config.yaml
num_hidden_layers: 9
hidden_size: 96
num_attention_heads: 3
num_key_value_heads: 3
head_dim: 32
intermediate_size: 256
vocab_size: 2048
hidden_act: "swiglu"
norm: "rmsnorm"
norm_place: "pre"
norm_eps: 1e-05
positions: "rope"
rope_theta: 10000.0
rope_fraction: 0.5
qk_norm: false
attn_scale: 0.177
bias: "none"
tie_word_embeddings: false
parallel_block: false
init: "trunc"
init_std_qkv: 0.0714
init_std_o: 0.0
init_std_up: 0.0714
init_std_down: 0.0
optimizer: "soap_variant"
learning_rate: 0.00617
beta1: 0.95
beta2: 0.95
weight_decay: 0.1
lr_head: 0.0132
max_grad_norm: 2.0
warmup_steps: 200
schedule: "wsd"
decay_fraction: 0.887
decay_shape: "linear"
final_lr_fraction: 0.0
batch_tokens: [32768, 65536, 98304]
max_seq_len: 1024
doc_mask: false
train_tokens: 147900000
max_steps: 2485
dataset: "wikipedia_en"
Each number is 128 + 32 x the weight over the matrix's rms, rounded and kept within 0 to 255. Layers, rows and columns count from 0. Numbers have three digits each.

# layer 4 MLP down (transposed), 256x96, rms 0.144, rows 14-62, columns 0-95
087123135095130101052091085113096156103150095124098139129174114132114043136130114140123137212128207116110151132103107058098069068105152108164081128099140142087146162138142105154104100122067156137086143085127093110134143153108138160076098136159092188161086183173120071137148174124159143158
060147171107130142111146171160103100121132174125157117131157135145176086126172070076123172164130125057138089113137124108139099164097113111164141074163130159164096092050126137136143120095088105152141200126120134121162111137095074141139097116097128209072189088106069129156090137136108131099
126137109094145113111103118095136098046159081131126119113124099177169200184084103152117170102061139146077163171093158138139151112140141114128124158163131109126113130112096140128129162075113119161108085105110113115149177142154096135132180161117201070159141104121123182097102080112096069115
112141126166134092125108156167091099077123155143093135127172141141167146192111143127131131132152122089106070191129118200153127123119161151153143069130074147101102159154072150131148151166118126154051161078115127115083138092125104127032133132147143137130143141103136145145071088098074137104
135131106118065151112082142127167084123140138166132137170163135141127177130148135088116088050115149111088216128087183124094101106161110154128160110139158128084155159129114108122145087168072136182148166144156091097096132114105129120141205131105081103049101120131134116086112083206093144169
152147103128131083140061061118130120103134144159123095136168137156100154202147125199125083121108137122098111144118132056169101119095140162118106108182116072138120087149118109156144066137125145169121147158099085096159169163079058170145154093112128061079183087079173062123087167083076139120
139069112122133106142135086133100142157146082135191093143098134126156107110159064106115127091133139076102087168203121054121173132123185083133058099169106085125084164149113177109116083162140121127103163143093171168139126070163209119178168162102101141100147174084122117117129111207145149130
132163135100134151146087193133147147086137119110090090090121142103142123156136161164142167161080124126125114099128151193086139154156119059168142132090097134132079132087142138126128076155190135074113124111112190090115067166115092085194155082131175151141063115138101134112087175142147115141
102182143142158132102113137143169108106127095146090134163130097177176118166127121107101091099084062151140096119139144117145125124136153166119132098105105107121096190181139176152144171172200072110126153119130154134101121080135139111137158137146111127147116132094079116032124089110134123148
073111133102122102042147033155123108146080114125092118096143125132111163134130123100140072108053102128092112116096181069140049127153157121126169173158122169137114200144108153136114106152129136148100121148063140130132095097104127146107149128166134079161126177157128093142080132108135106066
144110153067118121124133111143145134150138160142162112080119141094154163139127156100114101169162177139167151170152133121080145110196171138134152117117103157113123167132119097093162174138103104129126093118193131120110139181159093088131150152151108100074088123117098118091200031133155098168
066111140169102135145095178079135135122126144053109177117089121094093201164077075092129145169194152118088112130117169123157165140180131149102099135141161097123088137160160136158112153192132155108143127130089151121098134053126127131118120136154149099130147135148141130098141120136096106069
156060113117085087123084118161155117113118141155097066117164196151156143090137143111114135128143127105068141105097124131184106143122156137125155191132183150121100131132136164127160112116191113140117146097145134127091135100079111137144156053191112153116118096149175123118079097122109083080
147121137124135099129153151148049111116103121125114120127155132105156114127162062151111104127113144110175175157108125090142168103105109132082082076155117214101162115106172109151187071134119120182132088149133127165130165117090111150152114118095162121115143105067088146159135111109100138145
089088156171116130153189145115160129150111172082140159119109121084105191123122161170112113125128163149112140133153117157109127161118169113135079151086111118189136116121123112133102127144056122143153100137133133131102154157173134208126096056145127137130164131140149085098138122150163167095
110166148170054151141118129110139103146157174160079105124138128164123149169042145095107082130091106093147115146129175113122113096051149100176149171139148121147055080116177112122116112119080163136119133100113099145190096096100107116175134079104126164122179112078143147130101146206077134155
119146095091116087156110096123148143086194052119109118105109190141115148129063116099141157082094158145164114112180116099113150151119157118111117120107127084128146114134064136116105189139146139146156087135129145101121148153170143150169162088144123133144119123168138116094105137110117105166
174124099137133151171124049103144134097133133142117139149110166123138122122100058092117096135125166105060125156093162077154106137142130108132203110172134093193126142132147085090063033061145118080164119158167108148183112109127125122088199119144140167100164075077127101106082124184157149127
173134093105094198175112189072157139175133165144171112177129157172072128158108148090135127109171136091139114165102097123085133114183133082072107161144187159080120064161136056111086160118130104118065042109108116175133112149154076073180102107145142163111150110141156090110118196127155107138
161164183115109123086159177162122097117202111119122118091086092147146135159109109130120117116188070131105148114112194152121109163140201104092172117118077143167127111126147068129160104131161119177113128154084111111101077113168132150155101139106101146144145175119151121105079140133151106077
110134146136170158160204127098142119219202130137132133088105118094107115151225113138112099185071115149179080130107142095138147099179064074144103100162064137114149097101135147086128080088143076144124144091147101137103129182204099132160075148073135060158107126126128133104124095170118145162
113146141139165175132103108084102101167213137146141129180109125093150160090125130116104122107119119086129108173148097150171104113083156092127101158160119134128175109152124074089165123077140180129155151080178115183108172126194107161115156153148114198117100066189133169104067116126144210064
115082100099129176176089150173136117152129164151145130160158130114055204169142125126175088163108074105155152133151109119110169117142174104135110138093075203091140069080095119161086115110079103151105074115134106173083132170132126115078116183127107138113140114161125113131147098104165112140
157106116135113155192064077146133108084152180140086108155109099184084108124122074123056145181072109086164121158110076128127129101162167156175085120101138087165113191201098088116037079130080195076119114136102112139169077133106120061085115202089125152092136126142116119113122160142149149124
117074110106151103141092135163135170158121093113119118117111143165167103093158144118135047087099084153118140116101142109084133151087160149167154096129115162109130118122125111084144099142194131121171150183057099064088113144091142116160108092159150044187112183168101150184173089084119121117
137115100192179154101130128149110131137140171109095105143150160157128113083066131120079107227090096082102073117159132080104099173089153120085134106135134136104161117095114131125166056123147109142125104127117115063102154111124112123129169144073106145177133149136151048119110153110160124066
160128176153147111153124132159122093133127139048120134120148142094169087155136178105141168136146126159192186058108119127119075087163093169127108120131120148213046196078087125103136132130155103128089094143088161134156176159092169119168168098114124083134083124178126118191125135179111140085
144150112128149128100128065079210162111048099086088108184129121106103098095137171068169149141129144119074181108085167123106085127150122146119147106128100118169060139154144161188155104152116146076214133149188130182106091126138070138118114111157148139108055070131112097160066076161169087118
161124115171163140061082109053193165080076130087161078117064112144173134140122120143197038133063139105115117106144102078129154165163103149147111111103112101077158147156163167135068144168176060140077158081152128100097158088117115119145151147069138115146146140104146111132085165117146176103
212135184095133131099093064117095135100088153080104188150203182081126120145123164145088229118138154106110136094164151090124103092134083092088189089141128177122137101136159150149109073109180127095123090180148117106103146128173119113126144102115123211071134146090095104110147154141083093173
116042156069139152181149086108125126050124136153136129115094069138101083143120134142124080171114144119163128132125100134145138129164192087116118131082102076160123161153124147122135082135128125125184090124161185121203114091124140100124119145153135110187113100094120153167117144096117156129
209073039087118139155122172080151123018060116126126099162106141063156111163153122132158138061082121100104157130100094110109197132132148138126125127168134146144134174158165108180061097117107130162085120149140175090111154088144090174117128086125131124100163138194164123130129154208126139205
137137149126155153115141142158135158078094094114120139087112101134167128141175179099092088142155112129087086087131114099106129162091132147133152112153104115218125146100163125110115147162145084094088116147100094202099124064093145088175120155121122138136148161152162085132158141142056085119
173107109140084105138186108115098154134117181156076060158159143152128141096131116122115147120113124130126115154087137097126103127155134093063058215064147056163149123146087145105056134097112127162149147100162130154068144155117136122102117118127132155083164124100070069121135104136159136138
129149135136137161140140119197081147135137113114109088102132147113116146155151124144120156192074110238114097132154121167126181137151140140131185104172181137124097105097112097157130125122097104134130220136110150103132117113116092075111179135085076105124113134120092112105146121097140082134
158088203185135179123133197136143096083135199114097166141155150119133115122117126114086131135195172127130097207123078101134147120126137091062118151053103154099150148160194123126122174202135102152096116165112175129104114127104149129114047154188150149112107071125141143161114144178095168111
100128131152149138140170157142134137093122141116136160154134112137109116125109099116187147124153170176077130103143185117112117078195102107103141077067087108163120126166100157131140176124166158135064161129166108151105078174128160106109123164105113159164132114102085128127097102095108169103
091124114053083116113109131150133159165131145089090088086198170080147106109190106127140153160136106155135096109158101113152094153177116088181157101072121159133121170097150122160153120130130099125116084089161187099086101130105065125126099083164098151119121110150129165145179149108093095129
148116171098113110161132116131064160152145167107223132078124113110092131114114151134099100110179091191119146014082132085135049139161131166170164128063098115100134186161087137090155145150123116126176104155149123158150034037130141117106146111118156182152147088138054121118175154177106126096
120125110115161040103156100102084138146073120136191180131142104146124103109124156157093110109101141114141096105097094095075189093141072142130140131113110190130123111123094182065051138084112069096154080110118090175099132141191113150108177123070141154125163219074130119105187126103056183152
154130116111094142164113108138143090143180072136125130085119058131112137136144097065164195095180076153167115101166190160130117162109142110068154120142147118147122196095105139125147175106112174056094103158119099123065135083125151118095154130123120150132119137159121119128125167138114118136
142070128092155113181130109136086114087120143085109194137113133089078156197132117197082139093145144058150197150082148090183078152159158098084140172200103213128144161200128201113144109102146067142126129082059135168193135180159132169105123159164110108136138104118133109100206134149131141082
106132153089144117152138156105105130126125149089158052154180133143160157158119094147176123138100120122138158128121092085145174162143139150139122117130106122141118109116151153102100128124123105176184113134151124121114132135100123092166183102101130076173124108130116145097123133106114120120
130111152159158181129171121119113084153089150117123097167092152111115130105164153168122135172129153176078101139148150140107079133162141075104197102174110157091095122043122087159140121114111089116062089146076092131143111162135149160129087166106147144109109179061088141171155139183113148117
187091148098082126110091103144106112153186136107095121160143149139166155107182172120110192135105081116102100185130129096062166122120108114135150158148188114168113107107156103160128103071121147142067092146147089066209134163131135105063162128139103151110124157120139130074112153074160094106
092062135132150137102082141117163110116128092116068196131131153142132149202121112117111149120126132156075109142174172113090130129113168089106126075163151080151174098137119153122222129094174121211107160112175147084078117124029165130223171181098137126118150174129166080103148125116075161066
108117105060113225139072108105121067103142141130102154143151183101166113101136163188107083130136092160125138114084114060068132124120110154155133117089073157140081120192123144160139044129188164151120157098140120054164105139102099153096171098157175134182116099135086145176133102099198153118
144128115150109109057152119125146163105138110123121098181128115156130134130093139122126081110067166093171204085158094135051179060091109093062148145112168095094184108105110135136100126137138164170107124153101132146160161115140061071096113150174133148154126148109106110115136141099126074149
160135123106111124081086179146159222137140105154138159132150145153093180099109155085127171126091140091157083124140070146094121092059134134088129137101121133096131165132126070167116100214148128074098122128147143159143102120076130099144196070146107239099164155153116109096138092131119125116
# layer 4 MLP gate, 256x96, rms 0.147, rows 15-62, columns 0-95
076132081135109149178121113120156079117167128178080111171151108095152127100179128128054154113128138089131144128143182143162198059150141071121158128097126120153091072142137134207120110082139151089071081112057096101138097112100136125088102115114107145126110138060156131097160134146133118110
130044102108129136152123149167109062141097123200164113178157145118225161084112127123085119142105104108063103084078156190125108132085139159102146153112142127130130174124160138183089162153073132112064171122136160136120120092102181155127135137188119185154147072162145129097115129119131118152
098104132088168131127104125119112127108158080180116129142097153140117145095140161132147138097138125152130127079197089143098080143108146086112103089088149137138149125150146125167119076097085109151168157188173143146166134048156135108091123090143107105208143097123103138092119085138127209083
122070181124135181132159116095152088106144140120134138107153104130126091140050150175117141150149207050109066109048115089090091105139155122081156091138177103128146115166054114076165132099167158145089176094189160149133145114100063154086091102133132150140059142134148096117070112157095087092
144150103082104113114113188090138067097051097116120140093169114110142121149138083145106175095121121107150127122144142072136055118155142098099092225124141136075071116119180097129151121149140097199113130063132174094115161086225130078097120164144155111126158137080127152058142125106160152164
121109129078114154066150157159150058087135136127060188150113146163139093095097116114146123174086119148136151206191104174124074089094130154118194117133096121127143125089099144154153148127123140128198152134181133139121138114096131195137123165189163140190093100117076170161113087134154089129
113152127100187192118110103087120093076157128095115152119140140174094122154088179125093134114103125131102175118129165123104120130149124174128090223146177154122069089149158160129086112128157093086143154081086113138123089173071120141151124112135143134166145171156152125100135115094144097135
143109158143156115140181099130083123097121111091090124121133098115126153136149078123188184090150095082136144099143123178126110099115147169070094124180193159088096129113181123116126125154137179104147102111127140085125130197143115082136109147159145148150118102090131125140183168137088168108
117116122173137142153146229158117098109143113120140138097140102180165127091092086119112187198160134113083189134144110152107129147143110153140134138131200143080149101140166107097131154124143168108126156148128137146057154137160148063074109156198079133090065135106097076138053124127078131148
100148136160122163128139150128086088154155088120077167142117157108074086117156146163189134128117114146110057086119158134140132112201105164134048114167143156146130081133125092131137080115183150128107155094141123182134144130070171112151116128143074150154100107146135127123103218082128176157
079160123140085144145077171092139159092120047172138132103082155127073151082116059144096138171169125059153188108114139130142148143139169148124091144113131125089046068103093113178082116114079096085149135145113105227102102115086097097182117116159121066163169125113101103118127091189161092088
106149175130113136085119066127135113104199158135162168138138176120092115119174114139111159150141159098154155182143100138119103102161122112099144133117168181115163117179139109116100163133159089178057178124197161108121113133119105133102175103178111114083154084202083126110159086143173136086
128121150114154157186125153160121123166139096176094090112151139174105139162132135171134146087128152107145164126088120093075163163100119134143125128183083128058111173094132148156147187145138128133157130121146174088141133125106135179186068112141146158158125128096140162076163133152067099135
068146137146143157134104115108126130097118122146148156120173123221125092124095137059130096111127059071136143069110122108151117080150096095132173130197132111087160131134136086154170195115158133140156139127100132128099119125131136153156156200098096129149144143156125160146139138105143141151
124132155124178118087077164150116089085137065085084133092117151111134111110164161169134159156172174163129119129112140075161148108149115156078103085143100143155125141140086164086128155114125149068162072128173171109098095128122167108109126158172123190120101136125081109170089148084076078090
145160180126115142148127127121108129113197129134095143123123136091092122164114119124104148117078147152168120141149151136101132171183143189118128080171124150125151139107105128107162114156164143198151168140145137106129143120091154159142101083110142101153179142192116124118100133108124085165
065099166148130129165101192120154102140099187164094145142152118165132147107120084147153139156173107144084082078130034134150109121158162121143099144038143177135121121148124044101140154221109174115115107078132103154103155134087131121075065124152140138151117138116049143122122121080137170153
105073139172153146143116091100158153106133155106171145143171159158088143147172144098114138138172115053080155129060115132169112129170167111138130135128163132090130104164158095111080191117156208091054118143128143143124110162110075106157095108137112087132139093196121152137140148136105138080
118044113132144160103166156132165089122198153152097141145107140084172163133131108140182109147120123130132126097133130206112129138156168140139122123076149141119205165114183085073060096142126130135127150194100111139167096106103158173087186187109137115139133072111095106116150083151145067147
215127135155157172102143164181078088062141090190056089104164129135138137088161141152075186152227141111157137167193077131082126140166172097164082074129169174099145155164094178149126137081078165099135136125112127157087126138147239124153137131149134126161098145140110120141051122129129179159
114148170153119165104152148114115116114115116145119135132108108136091076167119096125078120157112167115095104153160119155122124099089155135106064146114146108081148109122137099174131137087142145148183137084158133145129143067069145203126093147145115104124193099151141167115056108125145105140
131055104098159116102098155097117104157152154169075122063094148113110173108103107148124139153138108084168087113069184170110103084077117178132078075120105099102136119129155096081184146131157172167134117150138100146163113114033180167108131091188114062160166128088147139143149104112162094088
196074138151112158203158132127146115066118095108091149127184116107142086105149076146122089121205114102084117188112134083076133071128139224134089105067109097119109125154092106073144156071091139173116124088089119086087168064138125111143102103143147183140194164094088119057180112095083150117
116102118132171145169169120133094120109159154134114177154144117148132100125147093170094151157175124129118083125204112131162154172168129110092158131122129166156118153117106153082203099117165166172111125056125086170157203173121082099097105162172155150180149104128157133077097171124155123119
118117110126088175131127117114200117129123099144141130162173133126049054168145139182164169164102151116095124116107062179115142112132108131121096152142114197127153061130139116108132043115100144162079129104117109169106135118126132166084118164140152120153138143156179137134110135146174149089
101127170148100130118118096123086063092161196133086158116124092129100129112060089104079140098116105129093093181114144080183136110105102119155142168078061118093150131198074141098071073109102116144147153139128124142107125101088126126111135126115062109158036151102139140101124173074099127144
128044115177102117095083169107112135124113207110134175089154151096116158102149124120126142182153154095141134132065148103123160152109171182120133052141126138181075112132130212093102099090158147152110104120128122091137087111139127135122151194167137072111133156155137170072151082053089122089
116115173078109119085127145163123122140141050123137138082203123132141102116169155136150119142164119127204174162144117113069131127118181063169058157160190087120110131100158181066094094109099142154157119104103100097158164126106118141081131156134040117151167105091109167072163120106104140093
192048075125088145152118127160112122151119083080071163038193068166156130148134077066152127228166124120109120162106156134125191128167147149167100150115098110149115149110200125099187119142172173113067115167120071079171138142108103048115111132188127116129171131168141130100175104173081086173
127088140183078127138147103127137086107066145111092143116120117162117159159093116104122133183101141118166103150142191117104114134226132080112097121117136151118169137177147124122096158141154141096138131123166190166162116156140134097121171081121120153179132100080164150118189116127111147144
148195085120110174170184107173097056127154113040117125116156115126153131147117153159078039120184157120131142097137184141120129120154113102171110126062148149119124140131129141189123103122138127178170110157120164143119150114071109112093075169181084127169109153105116074058153115077124119119
075138149140075130114110166131098097197130158125105109099122121122063083151123118081122082148084133137178155180147115195164095131138152081148135100155128179107105135150107159129147115109071149101170152055163150145105133143087119156176079110115134186141099143101089118129132146107126214142
116161108152118160128114158091101090113170149110076158165072096089159136128168114154111112109114038112113072105144098131136159168182171097061174120179113158095114114090144163126125189107158111109138197175139175132116135127127064123091077156143067142148098084141109096122066100138139147117
162072133112093109107115130129139099154140183166123184137118130171135106124094150165150150116155148153077180174101145101148091156083126161183099147152096161170189113172132073073137105162071155173146120076153091160133153197133157129139166174102110115103122124165100173101076146120152076137
235133145177068152090052133139126125055101112130120154078176165150147152100135169140152114112101178035115128197099109057141115108161072107146154131144175195108115122181175118096153078096203103142172164144104127227083165136085136141163070162200113110165102136140203124154109149078115162082
165103116167121188106132076126078124083135121140115106161145112118084085168156120164112132129160112084129150126089113113102122106073110171188108113155133119102144099113130132161092115116165070117121072112115135142161140097084057160152097139163117195117120118127133092171167148182124104084
125138175174113172165144111059093141162130104197108136085120101135130140135087099119121136139115079193129124141140138126101108114115123160145134119158108171136148153175125152097094184159098138104118170175151124135168096130163111144128145171155149103128085178168127162094130118091152081186
164116077173124134063104099136110111159135156094102173170158143094123115084081125196086138151123112138107142089142127144128098154097131064105122148067125120175124069114113103086127121087168157198087145105132131148113123163108114158130046091149125158125077104190068139117097144076211129102
109064131130141146095169131092096098078156170117102167163168153171101083129095106142167084117125156079165125109122155102148149082052157127134123138169091090090134105116142115219121123127144145111134165083128125105113109107099190134134113156116075157154158078192184199122110122109073121113
121108163140159119106083134132114150122049193162101115077229111145116148116088148132125086162138184128165119154057089061129160160107137124149050126122146161107118108154128144141050172136122126109141148092113106108126161146150100125096112099145100087133139104135171135119135091215084085101
122089111066058135065159182064127112152082185163088112129071161086088114167102091087088080139157090075134166080152116206137077104195122119155189145143140144141140159162193087144135099121119131154122145102045149144127159084136129143166070174176128099196065113127121112155101080124127156126
174117159079097095128150119120161141145167159078149110120204135160182112158169140168109148083092090125157159144116103123167159146179112141125103101105147132152092149113127120129087116145129162104165089159144096144136102151133116152178191132121094157086093127136096091122097135112084070125
192146109146153149089121174078102101152112098142149146107118140166156152118116156090070142115141155142162139078136132126141130118133118155136092142113131121124122137132113163141109137140177082126147104128136189135142139103138116158118139155202096127088134133156104137122130074110096123124
134054153102109157156140134107144088133146077101111152106092145150107119096120090114151200175180085139101130183135166102072091074114163111166115043095119194152123144132153128059101170171165152105148152111122101170146150114168132132102115131149168096148101168108088156143092085131164100161
137087121129144155134172136050064001149146170117080105102157093125113138126134075134100115152117047120120116114127163143180099140176191148132194171098112110132101094173148153186135120125167139159170120116116216065180096135148166176122168178132082189135074166091116137092168119122127094124
112130159125113142087139153187122090088086173137112147143156120142062143100130176115149132221136110071127180104098137145093142103163126119162106141124125127105080133138175081121130086114164160144068162132075175107167129159110103092102125151132095138190163080158166121165155151108099143071
147103168141127093148081150093141068122127149151115174179103152113088146140130067097079141132057076116049131142085152155190120151158119138192040100119135151140110068134110142141081130139125090141086140127126185144111171100102161140136136078150074108127115131145134158190110130169154155168
132150133123074152120123149151124105106154093114092156231145102103079125119130119132138139124122113136127148106136202115170132111074135106137104122113098137137138106148133174163147160160086199123141130127120205077100137073052118120102113119121130104170062159119129119117168090031104102137
# layer 4 MLP up, 256x96, rms 0.149, rows 15-62, columns 0-95
092140107112122154134121109133061131139138153156135174090170135125186065140202063106129092111115104116139088110084202113150127067178144073160113127105083108103146127145124140090110067149106132163144088123107119094093192142104098138112128116133145173091148127152058179111175091120089115133
103140070130174135161116165137113202097060139144139116155109102128128110128176149115128070077146145106050148056107138135118133147117140167114077145100170129119115057122117116120169136103135197128125147083140128113126093123182108051085072109132165098096155104110155146074143114174105136142
103047079157117103168165120165108063169103127169128100118129119106140153133138141048153111133103105095163077137194101164151143098098094133137138109091107134143163153108120148085156204150109096157142153131152081157072173137157193108176121144148064133160153167131108126074132115102108103129
115156164158200133093124100161145160143098112179163084091149155142100156108146130124123096131164130117127124117083121188123111075132059102105157187112118107152162116168134051101145172113107159094088178095044092146170134169110135105167124175119191128115128117142156183096062081090132112178
133109092162119126105128139144198117149128167163178139197140173092085152196154183129154069162167134164092124097113222130053113154212141191164168089133182141077140141108157157119121134090139122131148162173103130154087071149146130195145150170167099168069108160169152168125151097139153103148
137091114108119132123071088099165059093163099167105142141134108149117129153058110156134072117126122188041120158161171139144153164152140094195106138142117088110177128130075135152171132184115160158145115163111131125070104214144105097133152098191068111122126136139143149173126144212122118158
103083096138105123120126147116098131164120122136161088070147046098213121113126083122150121123093160123116098152125127138159129115127104151143135063123105141139122096142114137154158186140177152109092134134144140082052104140147113125097119135123117153117145112166129100137041100102160142097
186153159125131154087130183153148098172101115150121145131114120084122160157133120075127102082126153121152118120135093121129138134129137135133171040075134141177133178181120142196129179099125134157159094157103107125123131137187121114114150128118121171098157151111099161119128109111165136067
190102093118167171134116152172129142073165119140138135126057168175131146110116065133154103106125105156131129178085114115141073174097130122168101136169084076127164117073185105157100125081112160125106165142084181147140155174111074158096103136136130123102138101159142093145173155176049064133
160149113122139127091131099098103172103093093128108132183092181120089118108164121163115088079121107149159175128165078100124111177146155084116175165107112094161155147079170121091088164086096138130137149138139055104175162140150140164070134106124148083106159116098145106194159161114155080165
105055121095075165133066142069156071115130102170106169195153140141118161120152149134170121072125097100123148149147153119154179121070150109114181117135159175128134165122147146131159186099205147158111112090094162120081081136132124132123150140126111108174086170107129131163122087196106132053
155147034118126172113102155144164141145142102149073099154140173127178124119126090130145130100122107122095084111147149140104114172090148060115120106083142127156107137125098157123162094171120138125168105158093116131054180089102136167085165148073148078143171108152200154121126108113121105103
115091104083117155098161139129139127079116120136121134182161124182093107172115182161124166130163127086142107097132120176115123144134131136159102137095130099105095127077141159155116173149135137138087143068096171140134145151122160094116125175147151123086167127134185194132143084120103136114
158089075142127133161171152165114123137119140154090075152118160092168141047201077099134101128107169186106171161170138135112167147103144137083140147110119124140058135137186097130121114135175123146102125106126122144157152106129072104121124175067110110078156128134099155125204115157131114143
164100148180097097122057173142116097115176111128154111127135143142109134136116088142115159127105093168172103172114115125112192159144138169078092119149143078137196135174146118139078182098078153099187120172178100056102158123094139095088081133147164121116131117160108098102120081159168133184
102091180140110082075075113185125128120141096151082128144056141138132120124141162114143121088180080153179188169181106172130138193133169048128099074127138107113131135125133108172141137088125134138130163174132181104114108100072134108157139137060160132125115106104102122118146114099110158090
117091158158085191174197165117115164100167117185158158092145123095069089132126163085155133161142130140088092160083183106120108163105153133089173136130130112135119080162154180170065168102177185073059121161145123141139169129095142113152149104118110116142145160195102138130108155117158175180
126109152076104175145102112162178126129151168078166161180184118059088145191096131121145147150132148123154169121116151155137106174105046156164125093111145122127161121151092100122095181134130068141116111124122153135153111087159086103129135095101167218121147116165140172080133108156067133078
126159134174107108116099106130129164092108205127121181152117129108093131121087134148145109139098133088159152117127145077146175152158089110115098088142064118128134159107173123122179144103110094091147104153135120104111146152145127064170171117154160200081114136131139109133140104119082091105
114164160110137175104090136110141090063138082094115156130127125081172107098119110099202071138097065105118132154120163117171152112102165132113065163122079155134120113133108085109140115134126129115191138179041159243150181080128093127163147086073142198157077177091078113177147144178133147136
138138117156157087142095083097202099131146143173142161146106157107134124063099127097110099140116155147168093143123171137181078115144105061123182147149162124182136098185139123097129128121176131123026118140107145185120113105151138096160172122143127174150079173138130141102106165112186119061
175157145158157125083091167131186158116123127112123114129103149119141115168114164092151149157139133126132093164047178157126112089104150124141132111143157186128148130129157127099120168140190133111101176119114081094161122086161073114115192035123089122060056122111133144104134096121177120146
143100166105117143155124181178117095147145149121161161088144162097139085130089130146095135195151095133114120151159185124129124159074130125122128114156126095160150120086221120103175096107124130161056173103193144167153132088179117063160173168147153160161136173122190185084100127135126184205
101120080121200147119166126120090067119138114079132154141101133173168129107109110149143150133198142126143145131129101103137142100136134088104068128174123139113110062129136199147147091103128117138160096146149134149115158148130139070063122171153086147164098104114125108178135177178149166123
110164153056089113120163156153127118093158125179116137111124168171147114117092177136100158146110126151109170117162078145141124203135111142101082060146132155209091174218133120152131090138197131153107123160161101130132145147091109096125128162132148093136148150126099097155153111112103180082
130133085117110074108185154134177120097128122119195145120123029103157231136102111113101120191155110134094125107145089087113186129091110102135154101119109128105144206088087111111149095117104123144167087150198125154108115158135151133128150134148112125113105169152178165157156156111066161137
131163125147156121161140062095126161140120150120085119127096122154101066145100209108139155114100141149147076124092185112085116142142112106099147178078142064151125167134202104098152146140209113136120104112151093089118143121068094095097129129138189125123117090085169125181118135106137148004
225143126129113161080166187124155110113126111096176123105136140142104106135129176125134106165054132146171118160179112063112084136117127111119108143083184111117084118161155116103086107102131130154166084104145107134186110108114144080135142163118171130101095195099151095100146165090123166149
137101096117107169145143103147055069176083097075150070093163144112156134117166085099120110128146110147196183159124101126119109106116167071171117196154171102107124134138155153130138106103130153198148110152124132165144087166062051182078178170160098122144083176101102103136162159186100136127
153124148123151140095093121159100158133231102147101133114126169149118092085178128149148123110147128117088095139082118113112089122071154123069111144118104093131157108138165125112107102153162115185099126116056117107182156117098129141098108123133138123102097201099153141119132101099119128087
157155075061150078151059164058177096040087115078134096150134131078186099105091118139164200087118136094085166124109170077147125101153166122100085136082145158185132098150113125187113113108093155127144153115121167087113098140159137150116111151118133100117156190145126088126159161193146115164
084117142107120103142128095100138098206116133157108128152105140102079078136072164102222132093173163119141117145119081134132143137098125091133107136146130146130122106114139123109134123164088140113112110109185116105119180188163094134097183149159113124104144113108130128096146160101151119163
141136099184087116075125106099103137124126143083148152122146110102095170177140131121151155148134157135120098088143165152112150146146199065075111104157152182056094146136078093163127112121159188110131126150135160135157133131182111174141154079125103167124139134122127136115179088079119135126
138075095184134135120132158146171111123086173099133127123141137094137123098047115097126122103119143122144145158066174107154108116157156168146138100075122131155113065084116097119109119180101178166148122111139083157159115150132202101178173114124194111144172189074121122147147126117095146126
170155157197032182109108094076163055140175096144081095099164127130139152160085147126162128105087112067212164201115110080139077084098130097157110133155095098143087185126143150136166205151134085169134092156082126122163215100161167077118090094085107101176169144114179128076094135100126095105
146096103118093184074174096122086152124121096184158140116143157110095081119153139105133123131098184103121169112077148127100153153106107072186141132110133115140142114126104087137089125123152087077127133166155154108112071140156072137159137152100130167131137086111136156136147142160155113204
166146134139193114143102153103098138084110148157122193153089171169092172177096116157131103070135116114151178167071128117110131127083136150098086160179161071091128102175129106135096140180108142100144195108133070210180180160128160163126154133139111093088112135108099060132086118154144142157
215122141138168111145157165106073141067172134142076126088122161176095105104121124105136119078144122132099149096165130094199133175090155099109118095097103135124158192125150082114150153143104154104041160075116082173110125044124122175131096131109143141126110134119115134135135088247117134186
133127075134124160119163161115144100098186087097123100160075197152146098136117132204098132101214166093101123115109123080116200122093152155044111114164120119117161113130164132165155157113140128164117139142126196130131056106130122105114136136077093152153187145155134130093149124152060142145
102117159157104132104084116107129186119101094161124111194183131146072138145148138139148088151091147140127107126133068102106095099146144091120145131159061130159080150157155059066144129183155117082204159144104144163115132135124130178145141110070133103100127169165150142123129048176102158125
112107158047098113178157126088129102111127129142177056079154081141091168129156092159112146135112093085130177160048083163130037070101107136146203112111148167040131134139057127143158101139142129159100198093140080108221140129196149147171117150185080149120155088072099109105103130177132174108
135137112163080200066120096114170152104188192112088129095135182137120120116137169134152174139147121146119137103118138136113114123133102123141108118195096127152149094111167146143127121150160160112124171114149112145134133160136133104052142105088113143095129187059153136116133141090077154114
162178126155120139085160174087125144165085095089084127114140135154158151118144169136106120109119179136110115125166143113155099117149123106083170100121115166104080120094151140157132143122118075113162083173079152085155101150153135127112083125129150144102122153094098146185163113152120168113
090072153129129075149101134112154152116081137185112115074112171109134155213145128149105156186138142121126107095120130139205078099191127116183099134061121113117148128135052071109168131109190121112085067135123160137131169133106155088225060170094103140143156146088110096093128116094151134149
035130197088161073151145175179103106144141072112090129117109069134144176084093101113099122093150070150101154139163173147104161088030099091084146147128085178110124128183112139138113104137126201048166138068087172127073067124160154135152127160063155174101158153086129166074127107180089191065
154124081063149155171171089096118117078108127130103119099130078135182082065136165099122098140132108155180148130136116144122124139093125177102161050175195129139113123139146183126115124177070107119088213092143105121137101153090200120129171119165137071174125166161071170109193096096135138132
051082061141159132191136151131155144096102174133160155119134155110089144122123087146115171147168155175159105114087175110145125160156090158164150098133115122099120171148131100056162122153108172111081109104156127085063111118141101095129135126101129119069099093144132145177078183140134126103
134158115148144147095147143108169153079133063125128082121107169203140125082122148099151124107124103117176134185143082178127136103116113082114069132154145126129097134125128151097100102111133099102165150152136085140033143151106152101144179105107129136107159145186096101144131123204161179102